python train.py --num_hidden_layers=9 --hidden_size=128 --num_attention_heads=2 --num_key_value_heads=2 --head_dim=64 --intermediate_size=640 --vocab_size=5997 --hidden_act="gelu" --norm="layernorm" --norm_place="post" --norm_eps=1e-05 --positions="learned" --qk_norm=false --attn_scale=0.125 --bias="all" --tie_word_embeddings=false --parallel_block=false --init="normal" --init_std_qkv=0.0442 --init_std_o=0.0104 --init_std_up=0.0442 --init_std_down=0.0104 --init_out_by_depth=true --optimizer="muon_variant" --learning_rate=0.00184 --lr_mult_o=1.5 --beta1=0.95 --lr_head=0.00726 --warmup_steps=200 --schedule="wsd" --decay_fraction=0.901 --decay_shape="pow" --final_lr_fraction=0.0 --batch_tokens=16384 --max_seq_len=128 --doc_mask=true --train_tokens=107600000 --max_steps=6568 --dataset="wikipedia_en"
Each number is 128 + 24 x the weight over the matrix's rms, rounded and kept within 0 to 255. Layers, rows and columns count from 0. Numbers have three digits each.

# layer 5 MLP up, 640x128, rms 0.0623, rows 534-639, columns 0-127
103121111111149114100092120146123165110155133112108120100156117056151145114135138152134151114160129140127113075131126109113113078129123105134155132152151107125116094131119141119127118108149110100122129142169172107102143082110100164137146094121106129073144138172087142136151139138105116162158164132106114099149202121154136156146129115100185126142131093138133134132148132093123150102084
124111166105169123115110157107112140119114127120117114077106148084141118140110125127135136108172142165109099137102131133128087140131133107119148138066122127135129181146132120129113136144152117159183123119167100150131133093140104139139118149140138162075117109116130158116170102121100126126153111149161107118124164161165130106124123161112131150101104096144149101137141089152098110131140
154155116108146130131126138131106145152159121136141164130142115146151122130189158143119150149152133132109114087103115134126149132122136141113106121120140121151078153130137101146142121094092131116104150111067103113117121153118102125132115124104122126104138118111128133140117132116139144129154119124133163112133101150121134177100097122137174161147156155112163135112124148115148115138098
131146077137149083114126102155135105162091155118119150160114094169137164155099135098144089121110150167156153136128056139148124110172144149167119121108158137139109107065141128094101133078148154150123125139109126129081119126097147175097130139087145163156112092115090088117113107130140128114109141147156133144126182135148130135123112111144128172178126125098109153152114090109099179119077
141144115169104116128108132149137130125106100143151138089163130116132128137139180159158134128131126131119140145135132152125139143102128143139115115077130104174111156137110130145132107119109141120120120139133108100127146139113123155159075106130149119136156142143133118123128158115123171109147081134141130134165178103113097175133096119113128104127121131147104153119094157111101128118166
097132117130091117083124143097121170135095141168140179131124164123160120112134101153104152129152134158153127165165115165089088148115094168122165108125174129106153119179121083154075124103117115074108140155144088097071128136133124148130107135109143114106174120106141163109126121117160165107126109142086122138094138172180163121148123171124132131116138134145107126133126110157130160164100
142156150130154122112108119153157123133120122155116118131097119137150121128101165127098112125160129119130133129121113155144123172161070132130146136117159115091133141157135102140132130146127133131106110112095125118120128155140139104153174130122106123138131148102165154143116132127102106130143135135121127124134124104161080121075123142144100155109150103108153123162136108104114130145155
161142106144160133090112132124141149142100124133130150123161136106129116085135102164166126111108130120104141132131112137125072106160112153106144120145143158155144163152068075138128125105094143168141143125117118122158157117137192139118124115109116122145157114079101171111138127120120166112126128172172115072157164117110109162131098109095153177153138074111156099142105118088117106111108
090135158143110151135117100173116163147140126103106171094125173110130138150114133124108114136073088111139099118150063128130107138104123116140130140121127166139122142102151117127107135100110147129126196137109173124180122138099145162143154119092159091118135120083090107142164154113139119156082133145161181143134079100188128174149102129146133142157124129120142109168129099110077118127115
134134118144129111131134113112123180141088105159106112142148121144157095127100079086135153167093113137084071136097157088127065150167207144146139183121120142127158122151128101055153149162127118129130159127097129110096156155082094111104141118177120177088104159193116129103157088158099098164132176092092125113128169149117146097184111140094106138157109154113110126125123062137152111147133
128121153149111091112114114112119158143118087113119140087144147107136134115095153096113164140145127152135136146153104124113147157114144131124134104105119096150191196097113141123136111171118133159119123124103171125094150141172135091125122110135095100113131117129099154186120126122134127132104126165106112084130133109144156115129114160122145138130113115132126107112104210101164144094154
108121131098151148134097077135148080128113143110131123145090115096173131089090145145113154124095135152141159114140130123120092108140127092108145142091152184108109119094140130117145116129113100111104127106144117163118156159116141153126158140104164133104118155137127098174142131136138096112127102125089151124128120143135117093139104155170131162157161124167133104109135113123095113127096
088082117091121132130152145113147178122083125147157099092139118135117119101099113156068138124120165160153089147136123128142159137121144115123129155149140155146101124126083137116131171100129160084075151096085155117104113128100117112130146143138109178107128190132149121125156146113146108138120093138106126157090102131104159085196103168125135106117161162125094146148130138155154111080127
123153140119125126115132132152102153117138153129120076129174115125124109104110136142100118121143170139121113118159131140119144136135107111166144120124110136100165098098143101120161130151109133087105143130132147136154132124116119107171159120144183144134124147110127121165139162114113119098151130131138151112152151173154115147130131107099130094125095092115119108127130079125141143126143
152166115087153098165103110150141099157131141104165135127103133124147134146134143126152151144151116172115118139119095142094102161167124120115138137108145076096125114142104127064128133151119152100131101169115107154156116166127138091130171095140124110119126153099183089125144105122134149146106133150123120132108135125149119105153143135150132093107123101128148155163086126099116109154168
130164151116140119134119118139136141113078168174129124127121136107143081120126153135125113107083119071122125123122099117092156129119139128154122185100102138135129180132168091156118147057141191144084159115160113141183130097142090122109138106133100147102121116160099133142100085139126121157071094119097151163220151144153140103148112095126160159125140134118124151115149117179147071124126
109114141155132091130107126126149115132146113126115149105132128133117142133157140136101104133123122139119140118136141128156123140140170123122108113128133135097098164126136118152128122119118128152121132133119107136114120123129113122127120107111111125122116139117125130135121125135140136130137115147137140135136142132115117117127116135128136141139109123160145152136127122124155147153105
158079170102127126118074111077082098101113116193120154117120172118124152093132103149184113145134101130076146115096159125127105132139143162123134127150106155132118155155136114119180167131104047115119107186126094150124170138154134111118153152152180115114106108164095124124143134095112165121066141158111140176152117107136155097084139091190141146142168145133138120132088178131136094117096
085137179100097115160140114125129130134152140110107161109096140165080165109137142087107144117154169117127107136117102109084128120114120137060149128170117162145162072160128095082117117117137106112111123127096151118108106134094104077070170166166181180173123158138142154148140139162109084135117168111132087119074107130113144131150127123103154158155129129106157133147158130167179079122172
119108111105119112153132109133150117142116108128106115129106139118154093129121148134141127126110155122122096144163102122111114125156128136082117148126140132140100135134130108136069154124122145104126115082131175132109141128137119120177116154116130116148125118091128146160136132129116136124139082115119143128138123118159088111102093161145171107098137154135161132144156116157143141093150
133095127134165076151079095088124138103109112185097057187159109101173103150155166116114155123144098131124149158133118138152146138117114139111081094111163175159116162089150143096195108114124118146117115159138093164109134135155149158115141104074149124148119127123149139115147108101108167130156182120094081123153118096125146148137174104123124127111137108136090171162127132086133129129116
157128095097108124154125106112125089133115139130132167139121140124117147149062117116135154130116082165114130103109129137101093157168142107151122104094087171124129092149110071139114141149159172135110135101120142104145122115094090114101114105170114124154131102141148109131143123103107122122136118142122175125104125128118104175171117131100164110129132158153152130127056129173142105131154
131138099110133099100122092123152089119142149136117110123100071147105107139091135145107060127163120113107170124112102124124136122119175093123102153128147133114124113098160137143131124123145096155161088112155099093147172117146109119157128117132114134097122146168108108147115157118121130168135100101132124139154142089118134135104134143121151156149146158111169143123133144125183118139117
122156120094125116118145140157137113097103113143128145108109166142160149091123127175096128116114135185133138069144101102105092153139142103128142123113093131112141118126118146168087119121141149110152112134120132103124160132129122162132152150118135124121121131112098112153124141115124141104125113161183155106121106148138111152115118124085151150173138116129166137131131086144120100114141
147125196087126135081121109132119131122142142155105152111141120160121146185118151090134151103139113171109149147165087094176112128141092123144108097118124171172114089145079137097116142134135105111102117142073094126121135135135127115138137130138086172141153166173114150141113142175129091139156130129174120126117183105067107134104108144095123136114123159079116141130104100147156131129115
132170150134122130147137147138110114097114151119109168090148119153101132125114122105097150132181096136077130157133128107175144106122127103115098161139152127121146111120137127094145118112131156108161162158091139128150123171117155130117163144109138149122136083166101117153157115107097084104110139111148138138154140111132122067143137097160108147159119066069133122148136153123092099141109
145066100100141199093134121207135120130138135071148113137128106098117120138153101152114130139130140138106138138118114118121102136138114124111127092148100106124151132110100108132110128149160091172145145094122096123150126136116122124166124108158128152116116108122114106143161131160126133131105118175117191139101130131156118139080121153131140130119111144112153074156087168138072136144090
115086090133194161104121120155140133105136121184124085113098053111144132094117136151119092115102155134144111124161139132115115168117141152146177158109124137144143151148180147099112154120109150079131129119150124104135102115110113127098142113135128142120118125148132136133126086091182134163148163126140154164153097164125148135122130148122132148136115152129123156113163105123138100079155
108122140134113119097099102119141100135139170142130122101134139119155080122131162112133138136135152155128127169089086117113122102123076118173100139140116114083153150175136149115160159157160132110151118114144142150119129076146094141136137117108099123152136137108135153127145144144101094100135119120154143141125151112133130126106106097131124137142128168080097101139129111113116127062143
148133152098148105150132132079098129126120135153142170116142115127122108119136096131154106120149141095116112130126120124150081103122125153123129121138143126116127149109086152125133156168119148128111118107191121127173146118158136145100104116140135169136138152148133150153132109076111078137125156146111121126114140122131135091084120116102116151127086168106123133128114120159160132121139
129102148174115158133121105130196117135111047133135067102106142136182096135097145136129091134130155104140096081121124121109103173195125115138138081103123162118135113158148077109119119105122143126138114178075090135107102107141115139143136116140124162166134117115155145140161083138167162138053120147087115124146098134117117157101127179140150070158097166149146143159118124143088137142155
082145140088093156130108130142102137163107126155140134108096107159150132058103166127147115092106115068130111136162112108118167094124131165123129129122136157167154122143111142114127162102066111115130137126147135157099121127132168125139109109114098143113105100110116093153140134123121122126131127131104140161141140126175107177127178163154140150146098118125133140172149178120138121137088
142086138156166145104115179164121178094112124118122181111102125110138126111172118147109147129151116157123116128122074120123104163138131111105096071138109141139131128140127110156127140131133121117135177136114173162098106105131113115115141088122121086113159147089129153148125127161131127129100157137099103125148131130169156108156156082099177107140110147156083121161144141104083121160107
122121126137117088113141113147136124128154145138106121127183137133161142149155117116105124125163087104156122118127102124133126136097144140123137135106146146137147139156098132122133136111154127161099113151157128115075132119144118121133145169191101132152149144147120112156110119134120161111164138125160162099118150145127111134111114102092081131172146111113097121134109141115112117120131
136116100125149123111129156111136143141145138104124103151157113138134158145134122154148129169150139155086135126148112137124111122119129133079137133130166163109113145128135139119083142140125136100087124119113114138094147130121117143121144116149111144111162132141156127128106143131159098121089123139146119102170113123149106140157159139139133116125091117102131111122094094120092152148094
125147110139114128142112165115129104112111117174135157112126137149122100125122108144125122141141150134106127148098139153123148152149139115140124098117080098102136121147128121140125124151153145147159144143109100095131131158128143149096121163125127182121126145159151140118142102120123115087147110150146101118139165098159101135157155131103109113100087163084164099125126110119169137100143
162127126148117149125124120143092164151126110146126112105135133153106111158142094127128144129127121121100125165150103113106158124150090096129126141129102099150109127140107147139126144170151159126157155163136160152150123166086093150125101123102118119074148157122091154129139145134115140159131122082090168105141123129151116139129122160123136097120112095111109125117155081097094145132116
149117124120140097145084125125145124117112141149128113116128159124107129108113132137106125127103108156103153147195151130120110167105127108153131167121135172116166138094139124137142133135148123095109136118116116122135115149127102152117120143149147123116128122141106164120127110135113113139108108115109156152119142100119178129095120131135126141111126160112141154099133137152106100154153
118170126162143149156146142149146145144084146137153158077134135118107084117137109105118119186195128122076126163142113125105161136141122118098098129120157117104086119069154099153104113097112130137116083126122119128111126137147092133138120161166177087081192136168106166124149128078132139155097148104058114140143146091139110114119136161134150078111157088154137143091123151080089077130099
124150137125131120144123084120058088087066127127158123138094116124142075089166141138122113139143182132145143142154122125144111142146140142131132151142100165151139151149113106136142104106105074097087136090144170149116147109128075113147122107129107136110136133171156137116104115136139110130121100077128176131095150113156143105130129115189118104169125173080143131130152159125125154136071
139130099102097141153146125163155133115080107100156180120172120132136094133116143136069146168148103159090128109159157116140148111160121153135153102123140132150096136121141133126135102116160107117141121100108121103141131151064128143144152140141122135109148148156119128148148173125135105116136147097166181121147118134115101085134126120119144104125144117091144133149075136134091085091132
125101078138111157113129130136157132135146098100089141107161152119124124148139070128145151157165122110110088161106141135120119110153104150148140122095124129144141145127127129114128119143149108137140095123139115134114137166148126139108099127102140102141151142098168137146130131117105179139150128139145181092111119144120138109119116155139102094098136141156129103087077134130140165092153
121098094133175133161137117124091090132108143118117109152100108109148123070110126144125109091165094092102132112132081194166148112143144113143103133152188166095123070155102155134119165182136135142115170128142136137111147093077136191143135165120151120086135151131138100084145141155132104141129120157114097120103137184115137143121113165174096087101143062162130112096118108115154085131153
108135123152133099069114152121147113141158135150151167116113147101090088128118145111181101090100146167116141137122136112107128101093129092145113162120105182125107127151155128151118160154136125153110118128118131135091151120110092149123096093084100131104136142115113124152132139117125107113117124080158097157164191130137104183142116147137109107147107115157175124148117141102102152101103
102106177120152105144089094104132103106134123135153105111115112116130088152172159148150074110136156160163110110108107140103113096127150109132086180095140181117122105130107115184149153134117135158129139122131144139151108102131158143096139134156101138166133125172133125137116108120130105177112150182099102105143156121137093126110145099123116141158073108134120127128167107139086106072169
157098147171140134126127100155090162126075083131151092100160118122126094112120140152101145147141133126213156147147131148139130152120133166140164117099128093095150128142133123135110157124169142115112109120091123121128148172125102159162137123116106117098128147125132154147108147162103151113080152101077146134150123158138108121126122112106115091130119125095142127140152150146114118115152
110125150103133146119126110133125114101123106155122156131113125104105086115174109133140072145156095181185116149152098163113135162123113123147136128180147104105178156097127152111091117115111130100106172094110113139131155142136152142142171121099107167122074158110109128117155141126123123113096151136046104104145150095134151137147130120127156133147160118097139124171113139110088185127090
106117172140144129135151130126143151109147122179090106089175149145143123114127094160101138128153142116106150120088125133117086197096144163077124142164131142118150118153162096118135111163148116091106173105098097159130078147152129123148110157130133117088150145112125155119134122120096160095086174134115145145144119098139149103075124147150117148107145130160088106143160108134148113092140
106119153072048168092149139138080134140117105142144111105167113107142118136117134126119128128142136144093151106103084100103178152110110102141150127099117127141137125172125115211133105120126149102151128112121113092087159147136088113162169148112134136096133133132119154143132142146130142131143116098165142080140080117140111134126157128128124156108155109112157159108123129155100121136119
133153127118142164148130121113156125113092132115117160129126101154113099121120143109156119133145111132136097125083115131102155137156119112136096116137081121094161168107120150122088070109122124163124128130115149127103153092122109127137140125149119098113115141092127128149144126090124122115129123168123087133123165163135142134160154169085122116174142117105132116151165142146144138128119
107150131191153104089121142197069166085139084137099148122129128160119091180106091131154139054103127160121132118102126139130127110117194167073135115076079149113137128116133093133187096113105166089163195126098142110134130209106081157207148107122084084131151120147104109106117111098131124162119155091128157083147203118116140097149186134117171118134152179200109177147111129131114122136108
125117156101141051205144102121121113114179163125165096116088165153140155120141193092130096124145096083075162088138050142166156125164113154133108148102135169147107157098118137135100127141105140113125141118119094145117127128132168226129134165117094115083127120084149092121151103129141129106117157130085191127142143074104157055123088160163114113152159146110127195157090126130188170131156
125141139115146125156140112126133100120117099123165114147146137145141137119120126138118124127132146105135126123108114126157157146158145121122133131129142143138125128134119113136122116135129149144096090126098138105133140125132094130140140093130156109131145120113121161137142139125109113157148135125150126099098129117134129119146128121105132134125134138132138148125166115147130126171121
114107132125119109122160132135143136136128124129108145133106158138142110090117126125133111132129101137108140107153157136123116150111122128129145139139133134131134127127134137122134126136111129126144136119128139117125139105131136150104133151131111162136143138136130103145123101115144118142117136137114135138109156114148144118124124111130142156128097119099127113116125107140155160145143
151163142118114121161099139165133163133153106115122150130158151131126105115178097133121138140129141127106108148133168087130120113131121126123114108135154100131118099093146130141177153141114115116135153130091122104149081135146122109103112112159114139129139112119110081143126127172092136108137164120141159150120149105134123157125173131096118141125140145111158096111122091158144095130129
148147147128170109165112133110118146109132163114157130128105128106109092110130136132112096152151124134100097096106151090129127143131062125133171100122135128151121092123108154126094140118139128124107149129144164101137109130124117094153131162145182139106127185146080124131133207168134151113139129131129139093187154137138110135084079148138098042108159148160125159174064094132098119116103
135115101134141119129130119127130154153141120113133165124138164115148104128148122124128104128141134156115121141110123137124141116141127119122111102119132111114091140160079106123120102123114147148124154110154119115123167111142125145157116117150106132156104116101137147155127178131130082159172136090086125118095099126148146118115106108164143146137096128119134116117136120119125153145114
166124085143179116101157122094074094097150143150140180148121141136166119124083146133153113139157145131154135107119115152171161123100137163182117158142105105126089168119090125157123129142134114091088179103123108151127090138120086110145151093123143066114100141116111138125128061143171080147113106121157121131147107124104112104167115140165129143097099137124156112158148165130101134141070
160135134138130137176105168161114120094119096146165095117112105137120097118116144127161111130200151151148143125116151144165142152131114133148128120138117147163122146131114098125112112150138182146120111128125133102126122133113121123141113126118101102108162145142095121117110148102136164098157120098131139090132140116178152143102118170134119124131116110131123123110110135127120135115083
162102098101096136176068138159128098075106099106121078111129155144109130160100126125120140130124163154099180150130136103100114132135143165132158164144124143108124143141145071145108123152118138147147148093132112126109122115152137121145122150113109128101110098172152135132133102155157168137115105112134145117102171138104119157140127154145157155148084137128113121135150089139134116161116
138158139118131125157148136120129109130129130131073128138145115158128132148135110125135136139123118124114121117125138122113122120124118124130121106176129137115073127130149103099146110128084104125141110119136146132148110096130146121093183157137138134137117137106087145136127124134130127115127122124155128123091133132097167159105114167149126129106122145112104110137117154129113118144128
162137090123117154136100095141163140142075124135133123128117136113108097101145141121175148102124124117131105157121115137128160117101128110150134100113159170148113150155094131146067124113159112129098109117161116117097149144125127116122148111131130143152093105128150139165115130126117145127108125134150130126125114150186147118125165181125127105132185130145134116151164102059083118127106
112120133146141089131144137124111095128141116121134166135122116167146121116129158120131121124145124127128120157118145123129155148140117132112154134139124149117103140126127118124099118135144168177114109169113113120100115138133134153145153132110119092129127123111112122121124110145157121143154112148125126134131100136111130140152137093095129139111141128130103120090135158124114143138131
127107120128145120130120131117137132110168182130135110102139104094121115163163161118185147113123088145095116149141128136095208122132094163107156143126093145117078132144140140151109091122148111126145140128175142100155139097087096078175122123118125097130156119118165151123165127159086126158158138082090154097133136143138103116148116185142126082146157080137162182108113130112031120165149
135119135147167203089126115122125136115134121185130149120127130142127167138137128125140044142147147156140119123127100127110118159149149119135156124160121125121147166132123131099082110138134100120112165098165112149128144091098114127079123084137169079156158155149136153098143076098164151098105156164076116152153136158100154115126091116094121121097155118149098152124137116093131162124127
166155117117147122098139131117119104109137142101123114144080144122159096146112094106149134168125160171119126126117126131151123135144180113157118110091143140110143136133164117113124096102139112104122113143142113115131146131085106150155089156112122163076137102140122106159136129112110118111112098148153157105123138120100146164135084099148142071128118157130118185158150154105116139067114
110146130119135098139108115114148099120124122122137111125110129093131088160133124154148123089112122139130138125128100154124078125128087124099189111147084165145164166153155142148130141124090091070096148131113106120122159141132123065157101147106147171192096134123103152166152109108113160070133112129133145136183157138126118140129110144127060106140138103129144122136165131140123092116138
137150105123124107095113105185129132159126142124128144176121119113128087082141140159131051102129156142120121145121131131103162132130149112128087124137123111131100153163121123132100151093145127155118151109155095129111167177137132162173129128123132127128101143145130113113114160171138108108169127106092138115125091134158115098140078138167153120142138131114158134094155112120121127120111
171172097091116071125107141122161144123135060108139134135121122114112111100094124105124136113132169128130141202131102115117145093089068103142085095139087100116097151149173113125119144116101163132107094097121127137117121179153128113118142135082139124068148111166142106113104149146154093125116103141146174133118076135159118164115168171117090115138115137128137120153180097074169131201122
155130108125142127158130080108128133184104118132119040104188116128192094165163093103119141164193126103121144127149115148103166125128120155138126144203144180105137104116140098120125085094101116125122172108146149168138139099121092114113135115076127115146119144115146138112120100097129093134090163083088086128112112126126113113086126163106103130184144045161125125094131166122104132163153
126082128103099140123083155091124098159067140132160166153115097120143129136080169108134158097124106080128128148119135117050117151180142153125162141125142113136116120101134115171131149133152162141086102143141113147150118090120112120134124115120131135119098121124123139167163097137147119140100154083103153118188061138167116138153127095151181125202106146124184103125131142137104123095159
159140150106137110096130155149131098153105160097136156112105101109109101090149128159152145172168126158175117125110181099096118107155106119122133112128113166091122087111157154112164118092136134112112119103118137119095136116162106097153135127159145126200105144144125127133092141110139142128105123101091147164144142155104075146144121125084132160133103140129114124124103129154136144080123
132124112143130130109156110127140150176107101140138139092118142149094142175118127145130100071117099127120152094135070102145177135164117131132132163141101158096162112122098102176127152084142179157102134117143163118119148160113125139110143126123111120112141114125096157129122130087145089130103108123177109145143075118154133182176129166141117123158152093123105165106114122117158147115138
105122105177136092128123157147133121160124139188160144103086109160082119150114133120141112076150139160129128148093116143146115153136134124143099150140135171130110123086131145131199121129134130092159156132147170099137166109115153162136124170111072106181125133166124087137141145127198184128111106103102134142122145111122124115085110130095140094141135158095100120101136132114069145117158
108087104130102113103063134124047146135127157125144148090155137117145066150164133145166159079129101122141119099143152151131122127088106144127118108168137144115103133099117131148154143112141126080095161122136114126126135127103138114160125153142090080115145082148153138115145119105145119113121115131136147137149087095144114121141153096136165159138138133117145128111140129142130131138161
106157101147141078120100161125118075130136110126153138118122134142095149156113147143160135160148122089188157108098127116143133119169181087157091131178101154150132116138102151130183161114145100080110128119108138102156098084147143129124133112096134147171133116153169083157057130114125144140149112128123128149154071156165126129112128100104103123141136183109131137076153154122121113153167
112124137094169110115149113132135170151119136153159100161116092089113159096138174099181133117152146129124143076150122099140137145133147154125144117118131113120141142162144106161115136137134114125113114127123127146069134141133120136134157184104116135100160143084079088162143119153118125148073132105102115151156101150164084157119118112095126163103113108155117102151106134126078117084127
108114113152099148115123150104081125102136112143111077132136105093096085118111177151091097110118172090127123131160100117116132138128162140130110089130162143158109172093145105172085088114146112161092133125105132102138114103144129170170065120109075121122144111137108157159088146145174116211160126138084140162129113129131136097114134177131157137114109137130154149102132144135128111141120
098135076130170156128118157145147094149168100083125124112156108140135122108091104128106111128114160141145130135144097108067095163179105136114130105130133124120117111126122130100117141106124156140165149103133115107126155148132107117140074127145129158136151113095161119146102086120191087138180144147108146085143100175130118169113158133119119143153124151146117088128128061143139137154152
103151129161156083062120132125134137172146129138136125146141102120091087113142156210086091120130174138128147142143141135110093121164127113136093140133115113110126156149088143162091117084121130113109175120100076117128156135106125158157106146108148126163097113098146108135127151182136140100112135104082167142115100149155109143129088126161175117119129162100166128094129150123173136152128
166128137091179113170103089095095155136157130163141081152112105131096158110064119169147115138149115133113113120102122123159151149120141133139158116139169107163125076122075074137121129103123136148102129127141148116149148117127124074108152114126130124121142129078130125117139131152142094138144118105141101132123122152162118151165130112132147119139155122079131150135125105132126106161113
078110095125096137137126106107114123140157147116120086134095104116104135093110097115102163119167135131130146114112120150124133122145135169110125126141157147131104108117108165109125123147146118114135120125121136130102128123141142158145138156152157112149154144116135138162132175142141125112128148137143128097127149089138141136139164125136129122115106126119161130134121168137165128108091
135126117134131170152136136108154154129131122125112120105168124105112118116147156167106148135141121125124136110136180133121130121115129129120127119143151134143157121112077108127108146156144143095116105129143152098127112068130120117189103100124124112130134141158135121118111141133080143131119077126121131106140103135094107174129139130102139121120168098164124140161129151128119109101122
169153154135127131119160143087112172139092115136099090174150170133133128157143062104129090126093118103169136095137104108106128115118132129117156113164105196132128150143150115145136167154128118121115139145162147126097131080154121090115113173151111155130146142126117151151078126134123114118093093147107107138117171138127144106108144144111155135116116194118133118111171166125119118109102
120150106147132124109060123166082165141127132119168105155144113121132105084118070142167096142097157129124113132111087117146108112145167130150125129092137165135179148107139116119123146082128128100159113122111094077132158130149156170122133146116118125131146121130155125148121132124157131114147132129112155079131124163114134130179157094143145124148101185092095170171117131102104128125111
148090157132136158147109086100119106132105070110122160097133154122168139082101154077114164124137107124174132140148108125101124133139117142105122135138128130126155128124121130115091135154112135114153121125097162137100147165125091125150138124072095104155133137128143156159104109134112111143088127144136137131133095156082075125138120108194163128112114150146117139130130180152147155111098
136138121140106112150118116114110109084151178085162167140110176113146118182109138116129140095145096138113126111103100110135125144141145117129134160131167122124129131129146124143141093120124103109129137101153072108121105149122135109097124127090144102091136121175134147093163095119131137131141083127155123123133110112139110128153118126121137163131175151143127131144140112145122132174161
122071173099115140125138120109095129184127158153087135092173101150164123138146090130102127189067167092102137149134141070082086109146151151121116138173128155147121098127096154107145142159156077118098111170120126141140166139112113127092135121133134149148149129208100123135133152159089112074092142082132132109104154120115107116134095160094149101154112168107113117117084151198175129101156
115095129067147152112114122146107116134134156133127125106070108113119097088110124129121085166156114118114153094188131147143111103143102160135161124119149152154117111132117122125129142136140111080120130132108161130132070116118126120105115141148172167107112145130111122111178109115154150104106171141114106181106149137150120090120177115134188097129182110135104099110140127137123153079084
139104107125121118103129147122123070115116148161154115105118132157155142135083085132170154157141126136142128111143116094123144132142158120102111101110097114103109136133122161153120119149161123153145137139126197117135118120120095133139128134109132114168083159093144160144126105168160102113105131151140110122123111131117120158177135145082104130153102128154087138113127118107100159160128
171141119089116086114144143103124133170138117119102101138115100124116163157160210179073107156109124147103163125168070110155180108137167131110105127166119146145104101163115126139136084105114115119134126114148147124110086090156201137145070075146099094118103104141171154123144097181122061190082140143066105112141134148100099118074122166173125145159153089138097118167191147201112101147114
140131128123137111148144133155138129132105141140101156167100174120135122145130101147119163123123130143119126145140116129116120114123144132141095132077114140132137137141138129121129118142121131122118144129131125162107143154120103118127173095090169166095120100163160133132121121116123137097160170133092178093160115124159119099103104090164108126133132130096145120110125164121123147116134
088175142080090122185154160113178121163098128165095144061106119124135141135131095150151170094141107133080131106098085145119136125151131125108159088154142101139119119173070121153136156117137159093106108150139136137155164129100129104127157127095121111132101059114114122108134131133087136106113143096103121139140097122156119137149137141156149108106190131162100132130104090122143099152123
173129093161116127122095130121123132096109101148168141138138121085116072095113203110141173114120122115149105123188111088132105132090159167132073104127100128118141160130128150129137161084157124121117124108154046119071109120163135100193121141094158131116164182145143166134061151131119126121113144127117181125135183109158107155128141132110121154098120136163138160119167155121111118163131
092125082123149112120114105097166105120082154146094097109104136144124111160118124158128115128097087085137142085101107153188136114173128107145173117157121149136117120160117126137108088140155139104108201138158158127155164126113157167106142114123133139105155134115111129115115090119175101131091132140123111155084136156154141167158112127095092096179115115155120179151081112094134184125088
122106157105149168152162112115110146150115097070151142090102129122164118150113121154073115189135136143137148132150111122116213161122144109115139108140128104058145136122143145144086142137143117105143137135119076156125120161135120121135100111108134142114161117104107130131147124140140161117134163132114147121156155146156140154164129142142114105134148119139157081097096095139147143098127
108148093155072091149098111142069133129111145142161179166101142161122142171162159143115083138124098110137151098157129153100110123150138130152080186147105119161110149153137083129128114184153142124097171110106096133079168129135153124121102103134101122106124141143093147108112145115117133186153141116129142128082105136172104128140136119150129109123105142107157122096114097102114087141120
137093142136134147133161098125109114109095123164155120091126104147145148151125151123132125133138081101135139160133103119139161135155149131104135158173154122124100134164155070133141130108114136080138124120178142143128141095136130135119121136152133133108146118140119090144140120149090112110125120126103138082109108111110130109135132138105091133128172098133148142108105071122142200110116
108117143123094130163130125118127151142071149150146119145130106078128150143133154089169107097163151117111152091155119117110141140137126118114125145176101134084146136138136143150107176106147090110080113127155190136149144139114093149111157112115076067071134134106114159185159105167132097123101131099072107125148140127161171077136143091152209150119136145146143130123093087105110150106044
110138120126171092160122110091089121079127132163085124116098098110159140151113105130139135131146125109122124130129170108111152134129102153091161147139113165159105151134133152119117099142128122161099133107129162158145142086131106100133106119077140078126126079151166118092128120154094129117112171119086102080112151152114131140140153131170133147152131080141102068131194115140119142179127
076162111103138176097123148104110145141127132118154168128086200122157111122093181116143110157116100098102174133127140109090128144130127143138126138101120148129115192131114101110126125086108110131104135106113115137122127124153115157126121135096130143147076084133118141138087114128119166148164153112116098112176107183145168117159126129170168117079098147149123158115120144123058168145155
113131081103157148072080078174090096162144156111131135149116113102147155116109157154082120117118129109126106126131125197155156139176121144139090143104172143121117148104156163140136067108185128160119113138124101134124118135180159168120135143112134102110132109129099148137143108153137122141158094096115113130119109111122122097150120193142107166141132161092116128114137116118113142109148
117144123113159119108116113118164172110114129147145119139113143127113156140107152150139114134116118128128170115096106132099123133113135116118147141142142148115119092145104133133132160130129096124116140121111164135126149130142141138105112142140154142122138160147140172154100120112119104153088136125159124138132118101105173112135151096104132137117117116107142079123150138139128144129135
101103083143086052142140121140163115116097161136097139136096154138116144103134190158119082154135121121140186134126068133129164144171112140107129149101145066175160111128195116124101116156150147148129094099135096152083100116161152132141118108115123129161075107114101150147129129151133117108105076168150189120137127141094138126100060149103165161159139141144144163127156136149153121103167
137144112146118089116099133146121103118104124143137127141135097131155159187108103115145086170147086144122128135145141143108139120182152159136144132161161115136065100160092104099123094122106128147113131148108144124069110164146129122145125147120170095122098118166144117107145141143126187095120122087104113142164106107108147150169130176151135104117102119119151130082162150131094147184119
147166155139146169127119142130114091113140110129167149131120154148117138143095129154140122120107138147100131127092112113118123133099128127127132115140153159149155125122097085136153096123127131149166092135137124111123137120147126123110122120133149093108115116126130111137135115160079146137158120131147151100125163128124128122098150125120100163102151142117146088131106111149118109113114